From a checkpoint of a small transformer trained on Wikipedia.
Size: 20 layers, width 192, 2 heads of 96.
Each number is 128 + 32 x the weight over its row's rms, rounded and kept within 0 to 255. Layers, rows and columns count from 0. Numbers have three digits each. The size before them is the row's rms in percent of the matrix's.

# layer 15 MLP down, 192x768, rms 0.0964, rows 54-126, columns 576-767
100:165203158160131230169167124137135143181124108151138142138159125102147132125186118107084086152088160121184102180138097108105081070098191096176160121101108114150111126126128156123116149156137134149123147123112152140144166156080162105173176110122134159093134132127116080127106152071136123084186124086088130159144116130169090115098127171160161084153141108104145070105079137156119201140088141128114098133122135138126122138125112094166082104075157112187122090098089149175152154158143135148125124194149165120181125107072136148136091103104123139110150148131111155150123130128143175173
096:104094117162160110115155144152107078100133096139126098079129132056140127097141110131045096095140123141142102104078131096166122131143144148132081083179194129130219111162135180210206154124078151164154122122090119155122081069154086156138080106116125171063046110126080099098121127101167082144111150091109130151111148106118158151111116167092135155105068199094174082130144127127116102172116128143110172116142086135134123106174109123154080139163129103174133136113122093093172117183115146162160135179116106089152132160066139041158208098121142140195135151120118143095121140182155165135
098:090128107093107158116151107120130102114144088126099117135107114145103133104180119106065155110143073080121089127216100130111149131188086098153093113119148167106092156080175078189156093141130132130141124125102156120122100093184156156117130139123156098098142091113125152114157095108093153188121147114097192128230133144152213079157093144117192178121137163175188127097137102151117182109139199157145169114168167121118126180111161072083116157094117152126106122131137146128131170049135116164128198158157133131081114105095134134140163158107163025142181152111118153176117109129127079103
093:117128114221104160147170170118157125127176142104121086095098132154083134118100166087126124122173153113133094100119138117074149187149101139161123119112160108100121134087117101104122150103195095130136143125177162079105117112132083167124148173118161121149152163127111139167134110147128176126128102164123105101082080134102080132183097167162067131133127129151155139112149120129127166153099175056169103160174079118148175126156106236107172119118130117194114138156184098162131057142118152118149151175113102142136066158126102023132090158146162106109151157120155189086130142108126070079
099:085071167104154096156097108255158090085073147131171148155138055116102141194094098093089127201117118153083158160124150098091097095116160159101101122106140130121073150165128128130135138157097160129143101153188143145118116192129116161109142134135128178140111140134089112134170098206116129104126148169084111147112159152112167107069109081151128139132095109141172128108174171160133124120143089086146175131127045131121123125108153172126096088127152107150098108067113090178156147201167179093154089084129144145096127149071116087065157178188115104125124136132157113170148196132125097106
110:147104120134127140119163121159104124136110131167095157081172028068113158137178129117102076128162094108128094142134117111086111096217094127104094101073077111096141081123163102107115144113156062140156196106147134137119165120161121139112162071124107105136121054140154118094117104110116138088171108140150112148130131124087076066115150243084140143142144134122123099098139112172165160115146133133127077081173157119148109162093082131187081152149132205136167154124119127179123120130088117149107132121171105097156140136120159144081127122117182147107072121071095137166044176089094133124
100:118122167161161079125131178131144116140095137133163145104168165161116149125201129058105077179170126128099137172152153084119049076133107181125049107113126062163109111090115124175083167196168179142115113098125144150166137061101149125101086110129168086087134112133111115142123151043117086173088188145147130117102141110080022138178090160101166146115135071109101109114160167115147113146115128109144120172114143124123160103141105113127072106097099073095114117230133112151082154137087135164172157144139162148143150133054140112123109162113129099138131110176094111116137112101090139110
095:099153110131136110079212126102140131081147146109139066084105107142118138092061142175173110145122103154147117127120132075182103129181151142043101068160176151113097149087088129148087082144140115118181056086177093188116145162129139151159143145105128171139191161127160133141129115089187135126167078138084117175140136134147073123126127127135130188164168103095118090160078151122062125144130087224160104132120115121172129162103145112119191084136122119092151137180113134108039129186121171071088174152142135134109153131065073128127203105157115118120102147150154120121093140138141122112
101:176121125113134117141101148103135149165139137135105119153073125173095120145122161091108139148205100110108121107186185173111094098141093124122159107169134125091118180079064134102119111088163117127136124123148083045121110105177139146100160101086112132151097100087123193113100189117126143122109095160098152139122053125150041088145140167166153150160105098131142157070144135139113155155127188149071043100100148126116133125065157101141091121105085079105069129176156099119035085123092117138072175110104149195075166146104159073124123143089126076125157123149176116118126122149109135111
098:067090076144132137097136070063146107109156077095131165068119110136104121088128153066142119056103149103101146105168127183151139136107139158122128142105114184134133107131169119154097089115107125106134089142182105179103144148074095138137128147171104179143152192137179128147129108153074108129181092081103099116071142122163115104135114035098165091133144179118102105181106127138099105174141127179074128126114149158182111123140100117144139182147152139100087171150108166140151151120129111110124071115130147123181133109119173166139145149190185120144172231153105102165132170083085119156
096:152117179165132063097062122168121103082165157147156114095155084176163142114134210188099067194168081128091130163165125154146058117101088157116121129167102123148095122146139121112071159090115120091101118142113158146118135096152170114132096140137131129116102112129154139181139164105099109143167133114054098163164100167102056156122072156106107089188143079087148152126129115039107055118110185130060086152094055106075109166083101180148202066136127169127082114218132111090118156138124076091177060153192098143133137163169192123080145166156132052111131135143117108114070147098098176156
099:138183137105138093064214167195116149111098145135194116103125070102123126196086156123136139081084161124137144130137080168105148184155089143129090144077110152139146162149148110155134145144118162140141059134123157089143189167127162170173087128157175107104096098168119143121081119112127121094098164132100114182147107176151108151134200113109154087133086108144171162133123123136183096145161198113131105098140171166117140131132094145129165131126161100129125151079120111083147125179080143156115118111163117166177121142133205128125130128104180081116152121117174119183145133155083140179
107:129136109056139197099127104123095095105108161094098137139123086074161020099178090149190091082063102152156149141153092147154124146068131122136122102137149216157168141135094121146106063108138140107089085119070136196134126140096124147131152110108134124173150124121115192133102124164171106170158189109200155151067116152126165144074187094153097111070157132091110106100144118114127124125098160117109127135180135133068118091133120141162116145166145160127134182180086089087154130183172142115104133124118165140131166112153077140090146151115185051159134143159134104138127103122097133110
103:097131096080129164144155166136161106130138116097105144112159129141183100123131152121174133137177181110088143147175099114079183122164125157155136134102149166119100105094146147088138149148105178099096143121110066145085085146151143077152170131122098109136188060099107112066176077158092129141103143146154087090136158159119177129092122134150089071095125133070158109135155132174110112124141117114127055085112093129060133117101168192123120159184076090128099149141173099118165102096142114157074133126161117171127115116068120095141153097105126151119180137084132102133129142129135142138
100:105139120116082116102147125086165079131141178076045094190133126108108087158169122133137141111130153148078074113160126082155108138102094193114192154142104173148139170093113152164136135113130129102105088095182164117128136041147051109176141135052109188133158103082192102151126135142123157143129090125186100161102168124131122104202140141132067136139064135154119119178119118112157108083151042143097176095093153128142166137081126164162129144111108120111144081192101131106141079104105100141099131095149158120170116109146107154177122189102139129137126127089157165153095221118129077104
099:130071148156079097115147125127113128082047134114166123164111168115095178178062142133176101113101141120181131156180133119091132144137136098121160129200167092123177100162106170122088181113085106141131114028081172094174151169125082175156136149152152098140168101098148118172114178157150174166068204067082126078081118123098113089169162111087068150145081115134155155068095118107149186149096131105161064145148115203152130093070131140128130150085093118147184087172161072116157116102160109108174174095128050096157101140113129118169081120127058141117120210119099135183096115085171148209
098:132193204128110151168138125107102168162078104202111172152089157134170161128195128164099113093120129145165120148120111115155136150089155139110083146159124077167168129149186153139108136120132148127105095138090160183093163107127122111107119102131145146076085079139158107119161103156185148136144150149163137045122120133126099148116100159151108094127184103084061110126121090113162139098103142141129185127100110145131153107190133050125136072103084097094136151135169118096060149116113110116118116139141133083163141099137164109157154100134099150155176166143138147083139120174146153131
093:097133130160127096086171127137152168085105142100095107118174141185078150124121064142155151094158115132125155144106058130144173118124151126083163165103149117026106148107136098133123164147103127145123153149126098047112067153142122150142150127172162096051205106118168181095197153150175109102137094117094096134094112155125094110160089128148072127125150107135144126203102150168105142086111130088180149162116156152154101082153102091113129085159125164107142141161165136125128096139123084081109126107079096125127057131150141091179112071136182119100095180073080143139120177164157095148
094:134077082078126106145077140135175136100129143105130148118181123124160119177160110175121105182056191178131132157132096053168171106115173120141168101179111144129111139122170151188102154100183137061125129174128128109126157175114121135108091146120106158142133097121098156202130104155153120094129144187039057156167150118107164135123125155111179105164133132087143083110104104111143109107124098090163165140123107115083135132120161149196135119108136116201119141145164208094106089169126161127190114120136161140158108170107160069146088150166146186094125118127113128110128130184144098089
105:109125162109151085147100096088174106095155127150120100151106169143195114129102103183146124098160129158123162141110145166163119183063109143092145161162149130145117108127106123095085110107103134109133096108135121125245135154130085098134078112109185119122130181130186217106128147107145127173113105132143159077148085142091103124159138146103136140077071106103112125066176132095184062191131125161166077081135059112148103147134118109141138127109139158131163125114116162073147106129124097151116142105121143114146147117133137181138069075081113177151067091109108195195153115153128068062
100:093133120172160165141127134204127114134153155085099110131141102096120189082222199103090129163167188097190106087135125115173091103179151078128142144094106137090026098152124105134128077128140151095155113114065101129085125065089132158102157094142135128113127175137153084100149147110119100126160195135132118164054072128116117065142126144111159141089132174131128096091149061190124192096112156151095154120130103109109130082146160158179127189115154086106104111116068095137142137080101100173086118171136168104178062136113158130111140045154151163091151138120094076074181161156099147113
100:151124090224138156132103085143086087103130163132121112158127164094163133129196054213123170169068164171114101138173110093148073084123154087159086099136127124171123117171105153081138148105158147102114106087130120135118100146147141098130123096117161132088118146112111100226134128118045157136119146111150110166080127106099093183138112063125154087117083125089135123117155153154152108138124107126106103132122039118117194145101116143085137136065134154111173137143136090139124100134127122123137117127170082108089122113120163098106176119157000119139142144108156155114025114183140191174
101:066112124203145128146142123123098129081124107119164100173165139099143104140042128072086136118154120139114103132144148155121121136146082068093109171128089105112128066121129110096146123111108118132181079166119179150158127098161131143169085132100119041139106183126166057163125153115129182074099135161111165178082120146144128206153172179113140104052110116189083143133131133115092128090087060099146103148141113099147131125102112169150146173086086119192120163136138136165102158103079082183113156141143149139129110118072096034112124149111095165104109125093070151153101165143212115086
106:164069143071137123128064092117130087150152191099156146153066199124125095167087214052131146121054138109091145097108104089136160068172116194143164141111097119088132133113127204129128092105138160114105115114147114098086080096134063154136150130139175079165139167140098131124088148112109089101110141149119117117126131126118122110144146116148120095108151106106109139094136137085179105140124143127068164128137103093133121136147184144102180133152165107153137140078146093202087101151089107145101125143112163136135161079153122161144214153099119187128093122168173151109149129168109191099
091:094090230108158170089133159113117112132134111175125168039129176139128128155161186130123161136161118063115127154170141139119127092121173107143135145157075172096140163126123055132126133109159156155133175080085097162124133102093143158172185127118134165112146085115139151152133140184119115086205107170116212107088134187132116111138101108102081138137122159084136108155156126091121129105119155168138003104116119147089138071101087109142085117156134125131079104072144085130193133061098140163147144163123102184152061115130125145068076083096125116087168106122135127146135109136101114157
109:112149109139126165151146136163106052122122127131144130107118193091150183131046161092112124155084095055112102122140052110122074101114130076078108109147105139117152125135154041117126117160123132124145098167164168059157155119160099114080139147107145166150132146093069142167135176093173089107108088051079151101113140032114099143234149092130144115103102140130095149080129113161101188138083158119095134119112107160157108092162117046144118123079146125147147166104140143121058129133139152185158145133107154137089107107116093065104097093143089115101132071119152156092073103106118134154
099:085110115114113155145191087133191094150128140165128186139104059088121118095089143127103172127165058161176104066127146167119131191100088065180099118128104134105113147111174095120118100188082084110149158113165157118151132134103092117155221142085116029088127118124139069068152138159152126085101143139144174078113109081128139049187135155152078148105126154132150141103107109131129179152095140076153071177133148148135137091166124120104128139126082132082098139123126155076159100089133091118115156144117123101103129116155079086174095113146135138112168174159135132119120123098140127147
094:155112127143095119145102140145064065156139114120087103075119184136161090061021073136121071120133160157102141085117157100145147149164147168166072135057140118071066119138115140129061113121115119124144113162081117105134129189085176132185130088166081140060092147149122130122078133148170134143159166154056146132101122142078094074101084133143109069187163166100122083129115162123093146174184109148142083129152042095121155196160120142163104113172094139092214113100140103119100120188160128125091118107137067137181119090120090143152133181183100134124125086135096190103147166155205130120
099:195164137122107137150069136150164123117097156203115137106194163150230113119106124141118148099195139163121097136148099166085146159123056135104138180157085156137136103111053132154093115156128179093150122128081130041130104128160095117108148136141095185092134140140090165096203158106102144127107139124119128113085073145151138122097071145115146109106075124098176137149136115163116142160094124081132133101144158204137126142085177141151137075132108125169096133113140146098021125141079096126135121087143117146125090085153151159138173134091134120104098103159138085128175116151118124125
103:128109112052092166201151129115111166173106094143172145100143171129143089128128138157182158123173145166120148140080141121135062195163146169087125175110101151218155098113150160090130124097167109145106158069107152142160119206167143132135075132125134165083134127101182167110088137155086158120131165102129122134108110177147136161106167110116091205132132101109115157158147117051129087173114157165080154089108170131117105124163123172150137088162139169107175122176118166102175122166144150146144121149148163160085118133156127086182143126118110192088157156160164136148108127143149114153
095:147120138147130157117108154185068130116083143121153120181170189090171128119161143075084093150065112162117117136075177144193177085135134174130111095139076154130078189083107200135129145153141114048137037068101112146123129150119159114114130118120031145123129091134097038156192114196129118133107029090162150058129143117094159155135138111154086110139126134154119092131078131096159096127156087165152152150142134081137145144129197151078175199096112145207159129044162129046101116184186129121123157127098134138141104206127113139125159144127035128136158071149152123138136156082116155104
105:092139119087119180093145094071111192146081148125105079091119155140109165103084141153164103080140172120119148148108070131088135103048093125179130122127129109123093053153094173089179146120129087104114129158133109161148086130158136139131108187179074127123148108077180190101107162149155165099183161147157085071118158146104076124069120133189123107131182134139143084129139088084160161062109138102146087139113120152135162148139144117130140176125139129160159140141128105140209116105155112163076122129072105113186117127181066034114145115154132134119142109080121137096135151136176107151
093:102137107107143130130161145139134179075087111108133064132186207003110126113137093203105129148154154153150132162157141129100097138115083139102158217128121154126109146193101154101185133157131091102168127130152115111168120125110078131165148053142134108152133142081179181121082133140069108128129141078122109102106060100132129123085091157132116097094099104146146140103111128117116130103155122112139167094120150156071148138139138114177170116096188083166153125124146079100108160112129122084121130149156138115156098124162136115166151118063098157123106088104150156121111093143110158093
095:057189063160144206163145106159119096189121175099149172125156099103160116151129137157172113125090133102117083115102112071207110121087172119083139158159086164165169108166120111163115151151138161154128181134099170184151106110053139155114143101139165140155104183101113105101095087143077137157135139122139127146129128108196156168124177137130158179150154143130143150084099122118129137158111180141146094127149150087087107103131130157138140145143118134094153138175162086090104151117120113130156113141107125137121173133131161136167137118111084136255093218107096117109154118135157108156
098:154139183159125180176125101150177129083175128163128193133146087087179156076047172140158106101155112151107157125102086142097144170158173148114133085090088133091127091212145115152102110141156117150103106140116129125123100160152095059121174107115112133145108120162168111124147130098146131078093080119165085115131150101185131111116081143176165086110113076132148114113173089161151154177142118165130147146111108184093035083114129150150161142093047092133140114196168109107076087173125142196139131140197211112131163107174188145134186126104189106127136122158139125134130158103125069105
097:139090141131139177140074130145130152133110147126119047097133089123110085092187077090071115199093122098158151140039138096148097098144128119113116106141096100109133197126159108118103142140114117137137131123175184176075108152118110099089089125109115110130154132132103127126179166083207101092201114141108113101132131132057105115168104178152057105193167026085119121101196135149137116115130148145154111146134155104117144129140086109093080084118142091112113156046138169112142125101128162102129132108121198141119143073118180167125123138107118132143145099127160186178180128163182133153
098:087164182119102142142132131144145078159182120129095144117092075138134105103127158124179146133141114174072080146114142120088189140076176137128163167161134062095111177182145112133188174118183137128111162102184155116096113105089112162137128121157114137112130091074090129042130135156153134132116108189153110165174141153171137131119142135109090143124134153112140106084110101098125178137147140132126183171136136105152149153143091169154122111130174103145115103148104121088166113125142119084183087119052197143080130061145099099109122152119125133112127153188169134114108191127112159123
091:126165149132107147109177128114179154111162164140136097116103116099129203129099159159118139165145177093114087086130030063131091144120145100239201160094168173122068114126142200065165096167094153140107149109150083096163147147108168147165208130106090141156119069077131142057136142103093173139142158106089106125162148132109163167173162158123100142141156149126037123107109149063118129126154114093124053164047138137205167141109098094097104168193148116060178089137162133088131151151170119136087196082145095088186185140121083100124084129098104172108165177156137124139174154122111083087
100:119150134056139152106112116097069198154128130165053223101140094137122104168132195109148071105063119138154165150087154049091148153040138124120153127156127137119147076094168125107118135158082148107174078169090110121146119086132148144083085166118131182158152101168109177072106112135175114122153158174127107115223135119131129127113160132115111099099133139100119191152143105161117143044137149090174133093191179141130184139139157093180110149153136123168135162131152222144117140095063153132179170134113154127162128093132119116131153107086135134086127124126152143137151102191088091118
095:225115125123124135141071131103152102138175113139120103123130122138127148165149087075097147172088114113093132138092112115104125070169098142106133111138202119132131153175095139123116127116129133151134124152219112148117097114046123096100137097139135146184119116132129120119086131179151084126090046151113107125137074100110194139158120143153049098164136106071077170149146133079120046143118114106158190062171134104107144142113162138146104074121162117135120092088135138142147110178112145053145135157069153159121147127143144151133075124132176193127092088130180141125137107135072081115
102:095116156082153130138146127144117120093122117080128143126057143160113102164082158129108124118159109120118124109171147098129122148164106196099064152117143082100092107123133100119090116133146068115105175118164152092185150099207141167142127120137153127104110126174137147181128075145103110171126099128134132134143129134168159092122130076119165155117119079151076122169077126086132076104147163141185145125131062114087090135109133133193087137151125104099245154179205166206148129143129146070179155098103123163044123112080126135183178147128116148154141101157162121248092141078119151169
099:179073125079143127090054154064162143176102093132137073115122112070169119118104149135121141162047104060125145139106103136112128125167107106140117145174184131121176092143158095131107148117098147160140111117129132048159144074110130086127108135124160137121110179134063175121092096137130149095096140143100113159122200139161130155082094131091130149126119126085085121067134156141179116172141154154163172114143136085111076100114109168153155094145141123146139113095159134074174181123174149086110136107108161145134179161159141120160211122157212106105167053099147113144099100113124122130
098:114111154136140118093103115175106069120112113105118183226163160101162117196069145089103074185123127090155124126083137179165156142132192144110151131119108129146162155129135140129155167057128100119143082157191135125119117160081162179116146118114120080119168121131119158118083141165152140126126107147142152138122128168169111138153093112124130120129098118123159178138185073167085094159103162113134164148101091121084070030122120172155177080139187168153155106080126122079111128179128144138110188105129160150172154171109166158096111125123123114172150070127120148183123172135114094150
098:130090116166162122131136084129141116104167150124109122079150171099130084116218113102096062114074140165186150159083186163104152119105211131131120122089095129186120211115106169121115142093099085110137166088109131138103168093087054172110139122151093126172149111134168108109073115154104121142147095123193111137124104112040131187094149144151149126146076115086115133115125098145169045115123166114166184104110105042077146054091139095127129128112154126144131138108100123062185155180165089120119128153114104085116109104133129120141133150069174154104116075126159125113122166154203159110
102:127058109130118108141109129110140090121092098073122120137156158149101174103100134134131095137167146139131073146183144159140123070092206114201087088090129091128137127107159130112147162141117124157143209130121123145142155185214197133107153147137119123084096130108121096100158109101114174094138175108128080137176155124090115169098135129128043159141071098120107129130086156087125120057163146086165093106110098111121105057107103120149128124094105133121117141071189070148152109110097109161120115142193144148177121156131145086180166138154105172149103172122117133172105162132157135150
107:169135112125142064165119128149062210133163191118157127120148128156085088137056169164104140138078122132143175169158129135146162083141144167176081121122089105144187153155076125101104146092176166152091124154151135075108123163149142136145083080097144146187116156134161130105110097103159153087147124135150129131154198143152137111041132086134098199123121158196119093197102158099124162107093165112161147132145140071131145130133158122099146127138130086113215133134113119154081134152122180153133123118112112141112134176110094138141100176130168204070147126104134164102139125160178109125
103:114120130112122085127092152173127099076142164149129140076159131191154104129160108073169190100101085188111119186121058155080183118189114120085142173185107128148160154129095046114169081142110091108141090169137141157149098163101110132140068141128156148107063051181108106094109123095110134145130103148147090140140128102100128128105094175136166104126129115100155176126164170182101161164114085101113137109115123128098131092104134088118115028140139122172103125135172180131135152125096106091173101119100092126072148109154176113148117134094116138083104071156138179119117102076146143093
102:074156132127122146131149171150065178151135111114122098149183163116082148134055156111166107115140141125120110155159152092149131107087097179111133146150153118116126120153087101104182172148111122146135114162148166056158178181124102129117132129140131125146152119166162105087136152116187154203103137126153120121135105126109119112084103164189165146147161101159155112190167131083151092144125061080143113180106126138104124126136127140089069099143136112131188145099101113210122106133148128130153170129088140129113114099148100138176129129101106164135148121098137159134120146156156121079
100:147084121108130100170142156119094119165172134132117098189206068104071096194143135139131157133153117199143106123055098124151128121130060196114173229100150095165113131156082146127136164168126179142109120138174102096143138210145171133158073124128100142132125119156052071138178155082094106099058110072151124156169141181090159197134125132127109115185147138181150151150148083130176142145170157115132133156116117087147109113132138165086103086119167130119172112111143143180105095103131136087126108134090125133056148118114130183193149187115140124177138151070084181179152149135122140161
098:121139163044111165175103169128117167143145081125073126092140132104098125127109115145139128151130179108115178120162128164149154129037123103109123141092159150158117121151112130121128088148132146123134195108131138029128140169109113176098158090176124092138161163171123151132098136108130155144061160117166130190122080153195190110115072089159139145169127227186112229116130125096146056063094118144156091166108056150156125080110116073168175099127114190125169141128127152039099131097145119140122124176131143124157115161108102172098184140107125172057118149122120139097124163114077051135
124:125129143124150125107157159150111125115076132190139146160139066146158171106132133155127092094185137052141083000119064101174127147126106079127152105157097147082057093146116133096145124119100095110146106166115097089026101108151206135120165180037044102074149129081133177101097111130144174135150131117152181179131136133095116144194132113100128132127132095170094141165127134148163146102136142173082115143146161137123060085143113234124113157119113172169118113122077139142083141110105150145125108122178066135176129124153106159079105073118080138077157148125144056100099118155125120143
096:127097154099162111126181117144066155148027123102057170177088031131105125074200100098181140111116147132158045151194103097147144089103140122171094120142203122101202150094178143076155167109198110186111082049116066183119143089181143104181076092115136148130145145071173119106152121093144122174100198126104135088079069166147151125049090078148095066112110155155131096101116174092131141076181075162145150146082150101144117063132163103174127114151137167145177132171129093167085147077077112111118166121139134111135114158149092143094097136097153145142164113121159122119135162186131142134
099:082127166123082092206127105114170082129127118163110142143132168126142121157118107136099131092129141145162134119155130151132243155130134153112168163136192142045152115147152133102165149097097160112128132107152130101126107128098156128097137170097157014143081132130130129155151121174139129124074140097128109119167171139120124143136101147164169169148160185129100129126150129139102117155120159094121141129174151136105129130073149127148118110106126118171151121132107186140091102144126151053187114117130118149144121181117088149171139148151083147126041087105187087097146133193173135097
101:130147139141131131090089184104141088123077131103149112112152115155095163098131165109164133117167150178161182132162120120107138146114130129139087176130211126101119146148114109114149171150150138111175098093177130118148136156138097163138127124139136116156153136155160131121154103074112102088098089101147062158111230129141118108130147118152147141177186098143157205108104122126197135145190092056096104121132163076103078167138146164075170089121118170044143145137053157086085177115178141156200130070118155106171145152138118087117133141122112219124109106119157168154128138173141110175
090:088166033089111141186163132113113140130169091134102157137106155136133128117130118114137114116134141128160112101106161156068107141129128158135142164133098140149163092101072158149113139135145112142152129177090161087124204102160149151076134173104092126176131098185080148139132121123170166159137143138175118155134107165124114125175154089188111108088081097183108110153086119090094177087108178155157083206117124184081137077113074120132146179098124108098135102125108123138103086126095137119087161099145102133132119116117074105147169177127137103169132135149147096156056163102102168122
100:115088150067093095108120130111154130069127092090093129193078053091103168096079127072121140096157152122158120086111130146113178162182135146095163146149124077097150129162108098100136093142063120149100131095073106092122186156146130092146093117095178154154076161151147122117146118113106121135124114149151170111149149049180112089162124109116112112092146142145117158102133113160101082107156133116106103096132189125125080108135111123092077100103085159142085162129118104095100116131130131129115157108107103142169155142120145187127113072088058100084133145104129155177094105129160088134
095:153168129140078120162154142196105136109120097080105189116181208159141120126027137098088095154211160157149137135131094040094043141144113121099119132059109107148147112156146150131113106143108116148117116142150155105136125139080147112115147116179135150071110113140104172131102125122129155124074118079159129132141107140115069153088025150115158104119132122089137160127142120135122068117083078116119127156176133129056126065140092145155158133071087145095155088123142123139137180135103153135173169127173132089135078151059112191119135092151166196145148101162100144103066161137114102109
098:194137122092105184118163155135141132074086144131037193155123151103187111116197143132167133100152140205137143115117155050175109127152093094151118120106065135117139124106062078095092110137162142078128125100087092171133145156062126075140172139108118118148111175143130131156104135121124122128094122157170139080129145110195133107127148102127059103087149128148069094125127132166076203052130103133112138111088148127154104082129127028095152129131164128095110132084102110153156139087137108099154151131124097091135164096138138147167129132139063123153203170108098109098198091137123190116
098:113107191124135150117128127128107119134096113158119099067079053111143107090171191155122081104084116142082164080098154144100122088135098142116115166129107139137120138154162104121102099080098077152148098182153120130115124126079105095090101095164156160125132117130138127109135114137133167143141096109127150146183092139097159136116123090100147115136159207099100135163139173116114118107088117136128202120085154127103087094142064097106135091160175185118097109061114138183169161109105145194084128105106071109162084176116191138196130203124154131182157130095096163117132091061095140127
098:094168181113152097121138128055127059041106141166098150087142072145114120072171117106154082164171150095085121111123160169124138133148110121140119096124145122127154157175114116116148095145206072144111154124122120160095135110135136132126138162152099159167107148046095106087124147149155083137161145110097067090045151155170108168151117054130130142102134132145102129164138167188126162085119157168143081115085135142136103123192120118190119131091138099137129098116137121099113118143154172134157146110127103110110137079133097103089108097112062106105172127073115097062115121085134174089
098:188130146149140126063125113109090154131115151104155166106112134149128084086166107112113150160115103165085142096054110106119158115168172107090160115138111124152114153105146119148160126109083117118162062105105088134137161125122139128114083143144156142131106129112140097166099126120104104121161123113065133144135120149117184213172161174146148142172089126137112163180130141178064162103184138125081180068159118119143093111123105190134144157081150113128124148149152131121042149136130106041114076134172142137103110163131186200133126182121118129110139111105096100181208117097158119190
101:135150152121127094113110124143175131116115122091096084141135040140109175151018133168138111056076147118110155098119101111142102152087115156150118106099121094110091137107161112128134133101084088125132163149144143131163186098168103135183081087136152090083095133122162157202132189096139100087094165184127138133135164111096128077141106199162156128144117141154174082148178116144088077105161157102150110181131099124106142136125135071099085122134183151130112093114154137210062143070116180183196103109136138096166092069107096100092052135135194149149138110165142103125119166085161133113
098:088126117077138091046179156087122112134129130137144154078153121130148094138172087119174117090087142117080115121105118164185113147097124197120140141100147169129206136165124170177145112192147195108150138101103121153139063120196096076174135135110142074210150150114126147163132138148119197122103111114131112188146177140163158142133098116108136084149180125181142112127104156125143168107147194071083100152097116162147174192129126105158161138168140114115125116053119140131100149148156140127066074195149104181149140168107056148114086133108118111190106102084158116171087131137151153098
099:149097122080201145092097173100145083115157122139098141155149108170121133143110091094116147110151191127130159117114094098137134137092074137173117089111196159163161140156142152138088141102123127138137054155140110107145186202134145099084111160138097130101095132155153140192208156124135121085116094158114104158107193143138149144088103062119149179124185127170172128134113107144117144120127143118129120108142148170113140119158087126130128149148125159179137183092086077141094135171101094142145111102122099137180150159135117079108116098125102162159217140083079153120095094120117109077
099:110177089121090170114140129156131128150133143116125094175188129112220136112174150171130126089121103130179068147121088072133230109147125097112150134095182123111133149166119126132090123085078158173057193145081158104156160165152094119095198165094187165126143102163133104083117124127103112179133157100223100140149159093156141180132088138106122091112154163152149138127086122132117159125112123108164157092135170131110158129153175086120129141134093095132084117135107125081156128094101132103094148155100111105231144153139110081108139088107072115076121113111131123132148171095150057192
103:084188094046139144130171124135163121171146097127110166084145186103148134146233120142153166111124132162165119140082169097121136113161174119147117143132098171134086146093129089093159116153157166154136133135091124115133024117126100119105154174102109094127148147121132191063160137166125161064146157137148156174050094125116157101166148165183095143150177125102154150058161146149161178093175150097178089126084156210079160170185125107135076124142171130065083137084120104135110128100169167133120117056170147104105087139129101094115111068110087146129165108096102111129129102133107160180
094:150141168160157169166128135151115104140121187102115182156166126133025129182196128150119117150084095117114119113092202139096147103167108173095203099117118131104050119115116114107140169160212109152123149083109128121101106134138170129104167111181094139106108110123125158148066154158136131078143150128087142149102067110185121161133175114137130148108095060136143149121086124107104186080187197147125123143127127154149106115113126138136122120172159133132135126146105108161132117160056134144126152136132130107145108154128215114134076101145150041126185127122138094112167088109134140175
096:125104098132061169164148150084118219136172056124184169152150093144104079149094106156151119120173124144113152152092108142123070146115140201099146154092163121152148113161160109111108103098141121117156095147149079148138140084127103098148082110155204148138069100134118154122126141084102132147069109147112132136138164120115154115092141066145108131141139054172178072098131128172144185164134114146147142172157136143140152169107178147143161179108122164118135137185133141114131098178151108184078153120149151175168156168109120113110125101092114110098191077143150104144156071159109060052
099:102128165120159160131056180123149188123082107179124208119154122104129108098122069091079100151117170165122159111127100081125092096173129090117141136094102117149103134072093125137113097176148104127105123151098127070141152130088148110176173113115104168166111139181143134050122096123179107106230124045119123085139139096110073140112145148169108116119164079142167102147158134107136110093163136168127181171082130136088176115146141203071127104183138144104093136126149132198071133098069134118108081170119142133087109073100149189125150189134180154106106089132144106104122108078134208092
101:140075174177141104125044101104137170163147145117168090134102230137117111129117091135128114163098138068147101069103113115073115220175122133114114158102108121162135113121182106166133112139131088113142105143140110048082128067119146134149079096116136164155092107153120135172081091126064109149163122145138111017064107166102086169188101184082152159083115175127123131145193164114126072205161185142119181134141109117051144148092144174119112105139099169113150107173099125090146140121132123082191108152115096109095146194161102066161150152177157188136143133142113178085163159120160113125
096:132097106114133080151090178096076164127141103136146099137112128130123135135034126175067104129083114062127176130152221200174145119113157093156132091165086102183149155121118116154148140112120114140122088109155109123119140184167128133145075107118201114155133122122158117128069134179143144113108107082113110067056101105110034106203135090150127150173103147131128149124135146071219084120145178129132105113111074147113058131136161164067151104157059124141205149124182132081121122140152141184094089161131096118139102081129149098138123108159126097156169134145126168126131050088144165160
098:126152154224097130034100117167099094119121117126102127134176207173114163132070110054133091114154184091104147139166098109180186095172155099098065114140125145115100124103111147173137122093048146138163106186118124164174120087101152075153154111084113072108147145142098046163115142109105115125098105157130144126122125162117120082178131185142158118119103197108176065123135133135139169177167151100128116132157082146066123125137116121131082186101084146186109174186139121177130158117144139119098124156130167115124152144109153180101101127122112126103078112152127170158147145116183133087
106:077155126117126132106160135117135139094107101144114155170103158169107085101194114099126107086159180091102071146134094078171086135125110143158113103054143171147117123180124116150150132197138041096132165147124092163121103109117155155199125105094098056163135130133151100130169121144104134136148135115059118149108190084123105054164090128108084081095200144115091082098108080110108214149088105157168125122114208193172098150145140116124125105113137133103167109107085162110111149068132159128143125108201114120200116145149092061152124153086119127148125132067134119108121138193124141119